Part of a small language model's weights: 6621 steps.
Each number is 128 + 32 x the weight over its row's rms, rounded and kept within 0 to 255. Layers, rows and columns count from 0. Numbers have three digits each. The size before them is the row's rms in percent of the matrix's.

# layer 6 attention output (transposed), 320x320, rms 0.0588, rows 93-127, columns 0-79
096:140123122127081162184156114143084196116131146112120082144090142107121096171085146136101067083086161128153142147178137143116097192132116148124142069086122190126109105161117138168106179141092028178125153099122135108082109130133146115154075186
098:107112109095090097152188132100070165137143141086091158159136124118171099143066187089191080094166136110115102125122144102144091139099112195067110102105109158128109100147095143105099151194133165140142092129148173156130126073156084107146140093
096:147108139086104135143097130159133156099164069131102124154117140111114106146132152099162124138134167075162153127121089131182110129173118149170088152132138096091079143115116137152108112142163098198117154114072112110126098108138167136119140090
098:117124136095148093223130090204183080151132107188169092149201146163144139122106122117178129085118138150104137099097141120059171120161102124127166141135089120146102196096117140085127100140122103145185142106136134115092105136152180087098177178
100:150138131142114065144145107183104131118104122117155148180168179145133130096128099119126112085122105142138129125120185126154132085066148146097098064154080112065034136114085159158110075187088174121122094166152170093152081131128110109105145116
095:169144139120111179113157105142154108123105120101102053133080137117156171116150141092127175090065138178197146157090137146123126158197101145151125089167035119166071132165108130086180128103146078116079084109130131134111073098112139195155167149
093:139145127138129139119147152167117073073135192127138105120109129101111155175169112089164155106119086162193137158121118190136135179174144169143105170113092102139107143160145170120155155065153145130137165113102100127135144157152148132131126108
088:113101083128132223108090152088174142080122141103157160142162165187148121116094159083120180082120142099133131156139092118166158185083123120208100163172080141102072110173161128096104096176173118160111226091097130162103126132076100130168172137
102:090186176075124108145091147132130183174127219123156143176166151097145131058145126140076140112166151175174134102152092121173115152148113107084156104121161155101152123143117144137156141184129115138098131150139121073116131122119180158132150136
088:117122171139129097052156102121165111118147151121123141147082132139051157185139146153076084108114100186087118148159158090142114069104124152131100097170155128164041160162086170149117120111129162132087146120121170122131130107158115101156140103
088:108091101087152079181120129149088122106170160113142140181103164146102143113157156171110127102141086122108135139112099152134168185088074122156082174129143125132175110092179130146088105091132090091129159152170094179100110110156058126114043137
092:154116105115083150064153117113086103127118113077154082121113144127109117118105153195103158098138132162075097113218132075141108098117068077170104098096062192115088148118128090165103116150105114125139113060126157104078113124142134132189094137
108:115072121049107138050131075115174123181200120107103149126082086110130191139090086169157129129114127129128146159118092172150194087171124084101062144107162149148118134107168129131168134077102155107135103129112173136135139140163124103074109132
101:145163128140121111113157099118109142110125200109125097117132124084135045122139104170112116098131077149142202143083157125096110164144146108144097130086105064053087101086042103138086121125147123154170138137141122113188126111130140098153095104
097:151156134147123120067074150060127133179097183191154156133124148152107083101154176090170146084114115101100093143191119146152061109085135140104180101098161086159132098145148106119144062139137102145085152104103080125146173145123084204140151149
094:096122082116151046111091128131105137172109152162129087137120148109129197149096149141139151134148112123100156098149126144168096140134212109142105106144197133123113176123121108144086023112135162172110087154158149087147195134175125106139133102
097:147170068115112182125159119147123168123101166124104139130158181153210167098171110059107133088167075151124185120128144072151119101133110093092154093099106146120114133127116142133117122146080128180196181133154142160111217132089147184120110117
089:097083147139133144018160048128180109117120105136089159108115118146088157083072120178125104060081108140107117138116148136197126114157132176093188157098147096095101126139155201136136161118140097089131141122138153112143154132117092151095048152
098:108127121130161124061142121227108171087189153123126109129082147138185168162079156126129147124183156186115088109160103119125124150160127114118073139116082093083116175140044183088135109102146093195105103182130129111140118134093114148124187107
093:123107094102144152131134138133121134057135141141092116072117142169051158123163090130123109111141074131087109163136110133157139102128143127122144159175175099048113179129150144169017127126042136116067137128101129155089121183145082089078111191
108:117112177074078121084115150101133111077118122126134150084120120157080185169074093152189129186144117096105130126125134129147107150121148136183143144126154101156129157100213111116105147131138119133156147104076161147107116153157169142102134170
093:180139118079110136089166123153089130137183208093097170098143099148217135134082129084094119139130138099154124150168127082159159189153060163150114069090163123150119138110120150124098104089097126118139117150082147107074081160162175095116066075
095:084079162114115111020097113117079152140138171094158117241055148077124166100036138078073114100156127105180118148126092109139112177122196142109129111127079088193169077182059075151080142129079101126150179132115122111103124181096128146155152124
090:126068143135202126015098120149084157045129106151125173133082152047082100067187074128177121126077120143105116145133078109093086134072110166145109136154147166138153162139054125116170108142160155087080111084143128120105086136152064148131150141
097:165085065143140174182203159104113177086090072112122154149155162112134164153115097192116028106195123103121096139143159083172143115115112136105132180108102161113113113143154103192136222082154149119127162125151121128211112109126127121095123121
090:098121143160046151138104138124076108128041100114059088105142075131116162232099147134147068089120119149138109172150161116102178195167172142126115128105072118148080149146110112161159141089116133102115092135124096081097094143100086118099144115
098:117172109109160127190117143155139154114161151087129145207129110113180166162075152113129098148130147132142122110160151044232136206166143139090107166159113195117153143128106137104157189132110150115068148192127186147169086108111197069114096081
095:107175120189057168235126157139102101136146101121127134108136110100079167098096149193128147131176127101103106138143157096146099132099085123105137127138126129097134087048159190091118131150070117101137140121149091116040150156116151105132122108
091:142149079163105184179176099186126185146129127147051087121111118119140140156078154138159106173152108137118185181111168128142135107136154160131131137146140113109118170118120130130130069197073138103112097137116127084164118126173100102122136119
099:159099142123161156108155161080054149181125127097100098146126137138131099097132067173102157068156174162156129130110102165123131177144124193104150070138101148145123158142124114077120079110128219133149106145146143142184143134119126191151086072
097:127123105129052143234115172060139138127109099205099145156143119133159075115105116140134125098052110171144080133146179068143127096094139091156126077177115148180164130150073094115186143097151170102170139162138117157169101143091155166130053074
090:134136140141104136084158065097168088139093103154143123087124105153114056140158144160157146066071105103104163133125125108133076147210100188113123099177119169150144123093136187193094089100113124175129088077146164146143142111133067133097097143
096:120133119116093169158154102121152176168062121126155131057093128180134173106068132103105123189155117139099108172127183119101097176181124074120147151157108130098161165128109087175114168134166124068095143098180140111132068116074109104141094108
091:112111143134071115214157115137126129118111163106113144103114085132122148087183131108152175146187074082097086183147194169139130093134075151183069124093133133102180103088146180136150134117130084146097095096151065107138195128126120091080129130
098:097161109137094121079144168163182076122088183150058123146175092075101162171109093147153119149116130187097115161132197156090166143173167115126156148145118148122152086100101104115112134142166132102163109083165101134146055105097115119142141126
# layer 6 attention value, 320x320, rms 0.0695, rows 94-127, columns 0-79
099:132124182100142117109122120120138085151167114105130132153132105145074170129128147149109149105116151130198125111134128140202128136191142121140154094116135124144162151150125149116168160131129126134170155116091112096118160134111135123076174135
096:161108136075116131128170131105116106107120130100158075164140200115149146118092114118138069139108173146067107138045142100131092134141051138062156134180117154171146135140116092126133148113082124164111109125169145159125163027140163098158105157
097:137150168080112141109095137108129110094130095068128162168092093145113146146109155116124124134109222112125082095217147130148149118118054129122142150146160116156121077119184128056087134202152167141146068129236100153113109163111080133160099153
104:144133181155135127173125105127117165096134161218151120122142081120126126109148126132129142088089130161161171085153130091157065150137165158144113145097152123087121134173070105096135120127076147135077160149140145158148144155111143126187140093
090:156140118133148106141160125155147057137134135118100166086090080173116127140153114104144152116135063098117044108101149131060135116144169093137137131153151118053148181129082143099133115108138144172112122098104105151050102156166108143130134182
097:107148055117150165066167134136130124138076100125186101138122137127133150143084149124117115086101107126102150140069135134147132160176117120132180209089124100061137073151153131174129135107158106124054103133164132156108108185151139116085107177
090:109145145130075095133140123129113134139098032066104101166097142135086069161130138147134125118073052139132122135138112055151091105136113171137099237154162132152163078156139145176113100144060120129162144129092127131102160122106168090109147113
104:127131126061149141108096095153137166147122181067129149143122076149120132150107121097139105131104132136138179127145112172123102160110144091110138176164122172121113120138089142114125122140179114125199084183176130042128104088232125113103148175
093:147116129170171101140169121086125107138140104163143120112102085145106153126114123081154141175090144087220134097087118183112159116176157148106154076172137118112127134117127158151148086104134129140112120125166082110119138122130164133110118109
108:134121122065092116154124088118115168048147187114113113124102156117114164131166108135055083161118099104099203142109131114129138145164149127080099104172179132106127094162108145139123093145215115112109165098148163109141092137094139122132125151
092:089120098121165097159104120150095115184135036063166124146101098113118155201118122111124107130062109123123107124146079188144154134173091095099152112130109150103164137130148074091120109134189152132116160101112132195119152130133147115098143167
102:102124119169082098121135090133114149064116057098062104132091105119197119131139148138118128134095164156165128133089119120109112137105063149111119058068145103104129160156103148077121134156168134134139063146093121139148112155115105124136141117
098:154125140112085147146086120132151116139148105093151134132127089077127125092158142090101165063124147117097142137084104208092046142134097103146168163129130098170136137107094142179100127117120153112137179108089123084081114152155177124117113082
097:109105088193157123129090111123132117146107120114132130131110134129157106119175124146106141155119122114054129160099174150106095101093123114114133211149178113081148172127067152173137139166123151122146135114076135146130166154110125098141147151
101:180116133154159130102127108179106158089144094124159113123187153145109136109134106121177148155068160137096149132160127215142061141149175140125120137087176163136130090103110122120141129136118171146140178132134157146147139132098155121096143109
098:132133087157145118145102132123137151134132141107150098114144159169125139097194149066128143131077168092144202105227140087146139139116110122117145096077088105157152147119097110134125157112084122119154024150082135025112115082203114115112102080
090:136144109155122121103104111109127103100079123120170136156107133082080146175094110169156134167145183117165148130125153089120051106088148143113117160165108135097151110157086107168122123105117053112092132105054099128093141187182121136140122149
095:124123135064173143125158159152141142063150125131120086125186120086129148113182123129156119085131164124077116122091162177099139144139114106142135101131117062125184138125219100156149137101117099132137151057141123143108150146154107129172104101
097:165142093136158097139098146102108098094150140142147211061167104136161117156067093174167113138106103043201158142162131041161148146120115118163103127176145109147152162181163120087109147125117184120088182094133121102125131182159174075114100113
110:140110142067117120133095123115116118143133070088099137120155136100127138165161083092106140120089120161105133180032150117169094134179122146140110178153114141131127105140158125128119137169143125110138175140142137161137135096114122135100104135
091:084149175084105127140113106124168111108120080078125107073152160135184158144237140098120152102153157156120128139172110127070090146109117137134155091092098125171122154107136118145153166166126104151123034135104126178114146103142086134159123164
096:144152155166110115120106110127136139125118016100159117094113145131141132114116094159125132077086118089081197150176120145128131117097127109084144114116136106089128131137122126169149109150064123137238149132159159081152134114148185100093112079
099:093088119063143122169110118127127111121118134108167096122105189126176120135059129174072115086110232092132164094067098129106102109098149147149132093093057154076148091175083170138169129107127132125104095088068114176151159097105186159089119109
101:156130145168154098141128176171143103080104123232138104138168109152126145137146122102126097140140074095063154119104118106094219092119149144110147123107166171156095149125143138127100134112124129101138161187179105091149134105139124126100138094
087:195130129137129130114186126091125136057161138190189140147118084099198103142107136094119149131109099113119109142120128114084170140132093153140141116091089122108103139114154146150165104101160148114151133154108086130119128105148133110138084049
103:143139146123165085147080153119170154085128088158103160091090072132135192125129134129133137156145195121068127121225130137193184139143123193148160113178117158141153162132170146179148134123114114150162102119151118132138056133195073153112141142
097:119107115133152087101140126133116157158165117084183139073155071112157103108125119053150121119130125171141096145072179106132103131092111192126150159142051135186097127119143125076130104113102120125147132148178162163126124095129106162149138094
091:157102119146127118146141140079124205131178198079138136138129104141168111117184090085125142153127099173013105125146165152095083134148082140126117117129171134149148212105163134113121111120092149154095148134146133036116144143139083140117156096
097:157106149107133088116129165105124132113147126149156117168148199085174159103183166132089087075057150112122101128131091142140082153099205115121159197099120109181114071143101145071131123157134097111126099123191159146071141152115097121118147106
096:106101140069119178181154104139145129165102162137082163099149116135086108134114156120137124157128193129161176124134123128155164147139116119093082102133160255120096138102115150156122131105110101130099208181104136142117119162112116110093130080
098:112142156104153123138103123128121122101145175088186115081135122134077139130206128124086134137201151135122096102131174245119148128146089126165152108085086172068118105173104110126136133098078109120068122083109119102142151133131094115107130132
098:138160156098182148147130161118129156080130167165185150148106075125183166189108123133085135130120122083115089111070146112133172148143144100176147120102177125117101145097180107171122153111168117092081187152165117096130125165179104139087133120
091:115139053144178137079141167140114106132126129089146130097103150108107112164162111116145147089172173094144089117061181137164139126103103150139120147127165147097101196086096121115092080131173142113121090149151138102164169158176092135148111084
097:121134132138139101143125114130124153124176134131148136163153136122177130115143145076145132152138172141145149162108221156112153113101155139148130088070088109094127109080163193196145193141142120156116123160131150213137127122192189138117121145
# layer 6 attention query, 320x320, rms 0.0752, rows 128-179, columns 0-79
080:156099117150106172147118159159126104152098121138138150084116060125201126126112103089091112123124165126175183161173107129112125128141145154148127156122072117121148186127123139177113092078068099141158137161210145170153121103117198101138128121
081:085175180144167148079141114137132156088159144125075123149122158105122144164098124148184154178073170148092143061114104087062104103117141144099112077074127086137141098123130112129140174206131128117098168121051112103064129148138116103187095112
085:162150147123136148133137136094104149104129122097100103131135080108158143129147167107127077218069145068125143131179101122128136110160131164122148182150201120071117178158146132070130096147139107133133035109152125098102140225191123130085164182
080:137031134123138127135127169116086122127119124101158112105173136135162143128099105100139176103091103160158162185108145134154110059098123134138103156094091174110096229128079133211128106096126117145098149142145147156162124008093092046113132145
083:137123149147117163174063089148111149122144108133070211118157144070104111110179110079172131106116107177079127136103114176199100130089119091135116104117155121137146115094125117134088080068073123155126107106152070176161137170088089139095131163
090:080139126141081154126104116133097113133130123096086144158152120062150140140151175106131133122108119117102119091103095159106132136080150174127175075134039124130139098075132115142137141143143116099169202188116149185135092086148113137101153072
088:122139150158118127126114133135142173131104208117090105109114167148095149143091171136099110161125066096165173099096094136086065135102183163111133106120143165150140093100188151159113153112097110110164128098082100170104185108101095160118175118
095:132079065146091122132137103134129115084097140118133076143138168125146093106116084192085081124114123123098174161182165146195091102123131069128135095137151177119122083092123112105168087125071102140081142116184089172128143195161123150100105153
095:150140092147114126170153158114117167103110103151105131126162113160100152096138109108095105086137136114143125162117153127106163194108101116153076131136065194191109152097062097128138186054135100117128099188066109180180140130138105083151109076
096:163066105069161155124121125099083131130109111067102173180110089148161108109119173159172133154132167129156060188129141070169167098162115134180144136149122138101158140125115100120113075150123120162150144157131141097183123207059119077106105104
119:087124100116130141094192162114130130184143188120087132126115145105132085109145114137138115138125146159128138091127147148104139180147188147122078155094137149167157144092178118146122110132191153124155158161135161145149162105188129156141112056
099:058135155105149149095152131114134064128121154138145126154150109138175159147148141158077132188175134115119096128105124102085103121074140149170111112112082068189130098120131120159148147154169069082148110121088185151154085125144096117147091054
102:152097132074170099130150155096119113146178083156153113140118171166109110109090163064184158125097111101123087119198105092130093065111119139140139126192169123043118153172095101113164141148134128108127075122113120114127114108093152092139148176
098:167143125234186128113118112155143151074134131114159166119136064145109137117162111057147127107113104146140150156040130161074126136096090100171160144100171151064130109132120130167079104163148160134142099077231154112111142103086124091101151118
109:138115181124138076134142149103136159156118148148113125109118086131114142161169126141135120149093061114145180147056146153044105113141085145123180121152193092110135130101151150205142146117086149135135175053126142130125136098101099087152133115
110:147182104134087129153189133132118175103106161160086088064146086108119158200094132136122074041119140135124160105119164187124137148162093116104151119061147145069113165126130152130113119142142118089140139123157134118128170070133108105060128114
105:152157152056148133145107182127159119211153155160099170196057195169145132135105147109159094117118154107098085133165122131118196095171107141137107163083093172179150165121102165130160125179103164073154111165144106131142126136143158105127120120
101:145161163148143133167089146102119105084117080116153149057093083107138098081167124146095168094110193142090125125103137122086129067078111111132159142105074112101156103195101089146094099160118115105155110114148118105068098136197127099089095173
100:136160116169153130144107116129141093125193162149096111141123132088134101082121164134122093133077157142126088159094114134107217105089129148139126182129082093119098135174140155088135126126089074152131157119150097131157149073173121109125146139
114:111121144127140100126171100109136157146101080111093102084135104143126125098121106125134121107136113107102186114109112097140091191143143133161147187117102101189204154124114097128197131118161196105143171089067174140149125121070158089149189117
105:107219165118157054145075132156134172201151144086169086145149151138114109116146138142157090131155146137153102125117090140124118145066100061127155105158197131064165151154099110106094168154109130111121134148129066104115101104100195131150109119
102:171102157112049133144115066098140131141132194152111132090161119082146118094145134126109134141160134135109098110103176120120099128165094086132164090160130142161115106101085092133097129162167102114150057191137205051153041104156126150078095127
103:099129153105114119125114174151123119098133184147180140084006148126181133165116146118126119173089129142114164068138166138077129183132165194136129068150165112170147104145169136075099154101143232129130143169117174138119145105152115105138121114
104:122121139087105118134158170134104174108048101111101107121142102164064160163092095174168092094121066143126155129117105144158099111028111058163122092114114187063122165141120092114135114122067117152139134087142129116162150155104114154090088107
104:136057139094173139112116143121087126093151157090060106156110122095152148118139146125101104124142105172071117108138117120059152144140113167126156142151127125107116139150151141131116103102155082184098086162115162184151147148115087107144081136
114:168208185146108106115124090135155081134159153148140106115106088131119146158073065148175114143105122117060167114142123098134141133111098134127132180155070129119149170129102088140078121126150146116094124137155058133127128126127084122122163189
103:128149116066176156081209114139141096132104156054119060075180162134114079166154152121125114078162188095154116127135125100136109139119121090149150143153089087167149148118125153103164157076162117119178118142170140137153144107113115107133100092
108:104115106140128127108154154054106122145113111127186159089111166086099099166071162113177126193118091145159137135110135153113125161120145099131126138115100104157113100109048133118155118160124120131159152113157095069120177085156150127154126145
107:091175125096136075129141160156123157096115102147172191122105149128083099127128138179119078083093105130117124121099078094132103090110115122100144180187168165155121110155099115144109136129174136103133204115127154102136143100149145144147137147
106:139185128197145142110152109131160137144112164158138199126146143142083122062137177120101139136102124138115156105055126122113200117096116126110197185114110148083115118153192124117120126158145091121142086136092139113090144159140126153124108122
105:132128127178195111127085139105123111115070089152142130128123117091147085159105089108115120109133079098131121144176147146106114127181070161097161155079080083115109179117147115122070144119086089175133106095135142116102187082175159111142116132
111:155093132090111100115098126096131108131184099148095110096102154162078110114116131073200092146112183161149130131159115132166140124142099100099078077121087152164106160121169106119122162162217146171143137100103134137134117117145089169145160173
089:119094090117104186109151103162101105174107089154181099121136050116108173126071141140086116159161171144151115144166130125153146092164102110140177190128064132104115140093118162127126107077118084140153147172151081092131106146142147116096112104
083:162130205127151118118096145136136119118130099092110101174143126077110051108206127140135129127085173083057129122133088112147141166150108126138132137191173094090124094127163115094117142139083150109108138096133128132120146137089142108134137161
085:166105131148108100126125122123127114148135082220120073119106160119117169115128136152164153152138176160134209082105146082171102101224138114142119138154089159183104131082109180142113115140103157148127064104142101143087199136114176156127159129
080:109142100150121133167113103081090120147153108175071121115135126131153142133117144133219111177131098144178171089094116094111084146148113111136119150106137087127134124128074178189145115156080095164152133118112091105174138077085118121147130130
089:106123066094104106112132077092098153124144073147149116123122157183132159098156150115157148133156142159235123132077137089131093151132093122146130229188055122172156162127073140106139145142111119167156168150137106110127058126128111130152153144
083:121076113170126108119094144071144146108116109114142105155083150123120123110116150146149157050105105154072183126065112121079162075103091128134110184101125107052138140106198098190088145132160155132126140088116154121133134061090149094161172139
093:101167159164097100135138132162140093079110145099125121155124110139170090140178098171085071171095123134117115122069112120139134078085077120161123099125145138191162122118191075145117145175123153085122146111065092164103150116116176128144105102
100:092192154050063090103127133113146115132159193194061166150162031099150174130165111074150139085116158145119111109121127082109122132163150101163144052112052133130162061099138101090130105077154136130151173151145154182163115144099080199086112082
096:097142195122078120126193092147093074061116149084148145126173108118175148160120114135151126192132179173085146139098137153092164103156124163156161087170174138151117099073205140113117127102140162129100185043121140098129175135174125172121141107
103:133123136166143097136177145105055104110140112106102118124150079108070120159130096153178114182162122142211106164120172181127055157187141145132141183127178131081136107100115139128104122118070061109118110120169115155107196096120108136120134129
097:123100114141078121154129133130075135069181123076176146117152066081106112152162113086138140133110118117151104140107160159088115118128121140129191146104107148148091152102080121141141130181093099097115185163105131174103109215134136099152092131
107:119164092100137108133102185096143158107119105098157126124061162116145137117112082171113112112143155121116079124127171117138181118089150123125127163104187093102150131103073215152179153140152175102000129117146153046164085125087144117176151162
099:091106072113160138086160160105119124118150115130114132155111130158068170131150096134061154106077112086128085245080104126074134108064096129114043195121110106170089120182050152123090110095102124174115091139113167187156167114101100093128098125
108:159062170077164195141148160099089192137192110162113160143102134102158171111146125109137163106112138137170065118142127116158146115171136174163120151057073103110122094163104116083117104095119111150160135146123176093127122113143112110145117066
102:090169145094091087118136123158110109128130115176110121136039167144145123123142180147095117093120170146164142123107138084160128131138116128097150124166115135134107143134125115146183130141168110158081192126108066094140122124156103145157151142
099:123116189170173090123088137148110090129123161183159114137124176166116103112151114128125193183092130114088116125160095088152124114155157156092095055186122109134147124117184127108114113146129132184127119023168128070151169143097100121124103100
099:130108118061206098114090133090106174161111169160065097128145118090114126182172121126095126180116200140193094098150122146152151182125152141118113122070115088160151170133160144087132119131117133128165113153138122082144136117102119190138176071
101:127136097155144085176155063134098128138114132070158131174107135156115141162159108177119145111194123119187125204142178091164098106153159126093099132149121195070060078160180083143129109107176128094125085124124141084141137197149116134099122083
103:142090125086134103138179099095135108064145084137120127113110121163119105082169124164173077133120123164093232146108112120105143115130117159140138140104130103178176089096146075095180143125088171152176188161149165132132112095108086110097105085
102:155131102072139107109097111119161163116154030127109173127126057176121117113087114127156098122134065116122081135146136125075141112110141095122142129142066168132134141152067182129080112128188132143110128211147116105083131080097154107094099076
# layer 6 attention key, 320x320, rms 0.0768, rows 128-179, columns 0-79
084:113062060127152132096145163134126102145112144138150128132076128141104102121132096145084145104078114148147146092125113125135026126118043163113087148171136102121111115131125116071135179131108162155131092153096163123120212131094129132118103099
075:127124157135157109145087133138107123177112142071133162180122084092162123137129147147140104108108122149118089115093135126110192152167138144176135149165118148163120134061075139158130111136149094097102173150141117109148108084150142138145156166
088:102137083082134090107163141085123133192127034145116173110089085167089127117135089104148113150201111100182196110112125100088125089127121099146138155143132170129139089130111121134151156123059090137106110130196093138102106150080070133165128095
088:162154155176122128153093108134099092141119110203130124061117117130105165128120130120139143149151155155098065140114164122208154095095060107103135116099178113118128095130096136135162145115096111154155128150112115206103177194133114113036085130
085:158128110172127146181141089088138082121142174108112055120098111110119142159095161136104099121053138147177125165108102084148096120141112090134113139153093104156106130126104118108132159119164117133172060127150126117094167186083109107149140074
096:129157143104141135119161140130148130090149077205137172146128139159142153124133052153109131087113188116115100136125174158101116155068139096156131079150136106123141120146130077220110187146194119157124124090143136094123107092121052136151134134
091:144150108115105148091105141110111099114156185133103141170164115054111160114157067113118104148148088080146161098165128157089159131145167137133172101090112153075126113168165090159151150163143137135161136139163127118154118147127111149162086185
089:152133144118168095108099109120132076150098140135098004124103156144153151165193122106166126125066116155088181143144114123143060117064136131108123060132113119135130129145099092103141137154085098126124116070126154106165163158105130177136137115
103:146150141033163134114113157076129133153115155129075174132157150131147094119147137115104116179099023130058161127114153121090172147109132178093169133120114115142184076103146151168106099186163170113171116116130189134116132169114141107100102172
099:130129121102113135109189097112091146094109086115054161156154139113112092154150085119117100186124138175159133067191124115151125146146199151107137109175168096140199092171126097178158127145122135137156123145173100088191081163152219139129119111
112:120121162197129113174124139129157137125117023118132149092127131129122077098143103121110134137166131112115179082142130121178143134124132072128148094118212141123154125129157144112111103098140137096063114118121110128108108101141153118135160136
103:109130146103098097177048112168121116129159119163155141122114082158145110171183152109160185157056111158231125097099107098058109084135052111182143166119111115144101223115129102161108125113104113139149132150121122152097120097110160082094144152
099:116130171085076155112089101145119125128139154119092108142115121148187109077124118149111115155150159043157129066161130186201125118152136161129169076131144104105143119073089131108101140122142089139086090128086134127117115102097147113119132133
099:157106143145103116223115076140165151171141099131101180193120121133193128113092124118101094165135197176107127128119098063151059101076145127128114229172101113136066163100082079150167117146109164186125121123153108158062091053105153137146148107
104:134121117113127115207165166076137195104117054113150161130115157102117102152056093141136117138078092125128153119181045091137142118127101166194095096101153118056111160131149110154062128096129147175108175134163085118207152135167105114120133102
108:151110162174177115149120122149052107113125091084139107128110092151158150129130138113161134078126169174150133136186125129172099075114154106155114190103088146082102141144112144108174108163129117164163178162203211138200109127130107126167087118
105:146106189193113155124170072125167144135170104168143156139126154082063100088150135118138164149163124080108127178088148194138157126140129102136151125108130130109179087084172116134171079039188107082187126133120131126154086136136121201144116125
111:124129124130118139125155143092107120061125174169150130132188150112194113127105122107055153169073086085118157154115129083094163147127172168139093137127114147167102160098165108120125080081123093107166088144127123152135087133151085165101134092
102:183104175151092061127111132128073082120117139130114144127134097135131072094121050092085094150157141147117151128174114101078093138125060145124105118068132127101128138118164121164112072092115129118144080159187107159097115166161133094152091103
108:157064120103140137095093171110082148172109086048152222186079134137082125086121086141109200119130123086129104134122137148129151129138135150112123142109124166113092149159112120184130161124108111099114180113070081098129121107047155125155121139
108:116129145114116153105121141108105161125109138148060103162134083135146098118141136078116138177102163117171137166122173104108118173116208170135044129125169141142138157107093095138123146192093140151131095156146113126120137123096135129124157127
105:104129175140150158103147131144120132174125140152137153107139064122090113103104100182226177118051136125127169126146125117124133133141154137165191100107120123202164136142144100135129133133108077132123187160171168151107148136161163122148122067
105:183057125103123100134080135135099097142165140144147200137172070115094155087128153116193119087122160151158121156180102062175087097154145117158094097123106165079178139111180147106119115078114101139120148166188075110088135095095104156120118138
104:165118058099138120093143090136143153180161123123107163114125153154121047150105138156136064057208140150186084147135142058083094145138123090133122199118091114093091161121090100118143172155115140160154116148124145142149106098117131092125111130
116:109102156122113127121115157082173125134185137126123136092128117160129118075126145135114130197103082117094152153084059100143113159069154112155184048170092122130161100182145080099139160129177171127188138121174144108102110153138077145133086207
111:092100164169105116127170105123143160122118145105104128107151127121130095107159124142168134046144124146144144149105121136091129124154145099154140133134104200069134133146131156124107099165129141102126119114166089051115181118129116166094126137
107:137201129137135163191130117134154149083096097155121180135145115129121174117091094160135158123175151122172125068119189096116175118145142122124117116173187168102154137122108143155175109155142137137127145095148137112145138165064151086108103163
105:064093090110174083134156195069121100119164081121167121173097129120130120126143080126154138166147079069183109080183133165125085089094123112159111124140139103045133165101148113112111114097146179136126141106071123099172156117158099062161049105
106:146134134132152111116138105151087129174159125140107125137070170085117180103045147183183109131081212106119086189131127060148094110076094128112102105088163153126101184103115175127140147149131166116143108162114072082073176153133172123133145184
101:146137167105130124147126096109152127125143154090121091033126119178154123158096098137138128173093142170111112196077073155149163089080070112122090140208188120151140186090119188170125117185092114136128129182130097082149147125150154093135114154
103:111164100141118133160146105159110071103118155097111111151123123143214077112163132148074116113097160147180089099099109097138130126134122115139140156130099111142091137107129094121122097152139161083137173083156135193108134117134074120112109121
111:117093146192183154088177185069099129113078128081170160058088117169092132088113097164130140130144217171119141163144138181106124144088115124206108117147143131120081131123117108143119150133139065139133169126121128103170110104158115153139119141
088:161138117082157095137179060151144128094127170169140106144122168127181127145162125104157143051153210125095063127133163085124156109107132164089095041138131131142093145086133121123161100150143136111140129166101147103141110106115151086142114122
083:169157135081066149150142187120139149140130103100092134152125143121129103078149151120147093139155133138172191194129156176081124150156169156148168188150118169142115136108129179106109145159135135123161122112153126067144100119148126101149150144
082:090158119188067114104103090161123085084072149175099150168138138165087107091166123106091138061135115131126117142123100160147150108095145105141165129150153128143155168133080155166102082079110111167096101135180100118178158085139140103150187128
073:101068147088118090137103172163124157161104155123106080113144135137063136138187151122153164122178053174173097135133128108210094138103088134145118133181106119115133178165116109063080153082151139128070120089121135167110112139162119189091140083
089:126135143100088127160109123127167118134148109213127162117219112133131124104062096156146179078137155176056067126141116184114156134144085116114088119099169110127118128084105150122116117111107132122146138155089100143147128113076076129105135196
088:116085083130181125127183102136120168118144183106144135110185128174134143139108135110101150071103189134149088119132104066229114112207081122131108141180105122172106099166144156088184137100099098157143114115105111141079133168128125139140101075
090:153076126196142127134173109136147094133133161104178079120106083104194109167078154146079154151087158126133143139126118109177125099176111089122120027087117115137121117131103055164157180090151104144071161089138108118134156114119094137108130162
103:085108140156109131152141146178111168055138041132143166108164114126067167117062159175114116141162101114159160127120099060153076105096097097113179121057113122109115109117116101107167172099090144118123112135096112151099136111128130121138113214
092:141128106154091115158137155131124188136088100123104117127102085153066142149188123111116130060128126124107132171134137098126078137129085139098142064176117153087140123128168099159128162157152181111137078096131085098127096126105131133132120167
110:141155088118129161072094115093133072086126188144106116109058170133181114102114143115109111176147127158135132119141126128083154159153157181141165121199111182174101103096190089122114108123194133155179116166088112151124103072131186143178113093
101:142123069125101152199119103107110103136175105128127197175147089122078130100115106076168132082152164127140093126140112110127116139150119119128126165095153160089189128140070128131146136127166168145120180151125071119096110123086069113108138079
109:110139127160101056125149106130122172079189130152175184107139117093081114132108124129194137088105158117122109173118108140150127118188104104133129160175145135210128124149142119135149134038139147146147093134154112129122192091100072094126150054
114:102163139103135161086124118114150137150120143159124059109108192131088123152120112190153131208118105103079146084153179146141136167115127130054137078080112123141131129076149135092147146112154163103113113109168170162115123086134121158126092107
110:144113130077100183096091175082108094121145150072131137151086139065155106145112151140093114136123119124129179145076148147091125139124163148130168134185152086146165114157176090095190121119102146115131092086134142178138133190137108130143114128
104:149138132095174125124162135131104103109108094104093116139103163133131107118126117122163104116101088136109167162086120165140157205133150189156157184155085113131211084161124145084085058123085125124139146132143129144126104127132172100151137088
108:137181103133167120138134042155111126170079092125084082077118144129130156156157177122116093118161156121166132168139094112166115094114131109164082076073162125101128145064108129135141118098080133188122124139147121134171124133109189117162175135
107:159161113144103166176121081135141087141122136154129181169116110175153134102149136164145161177083050151118116148169115134082138123143187132147174124125185119125186131087152112121096147129174127082102082101190128165100133093126148101144087053
098:103132137071104130105109047134106157162072130094121125120130146150148104118186169098124127117126209121098106113085101139191076150084156137046115128143105066166085150120078155181136138102143155114122172081181143171082092115118176198109132100
109:186152166137112121135100107065091165119082167092125080112112109143118151110104090150176091078122153111135128090093103114138128091129092133162146195151143158128160109147117184139158158186097147166131139143141158186099132137138106100085097166
107:106112129129135116107129144192124127117145147124167146101135174069073141096089084131114132135134120100151157131083158110107092072139131140092117119124152126079138167178107113125085150160117110077081077138163171084140165220148150110104092116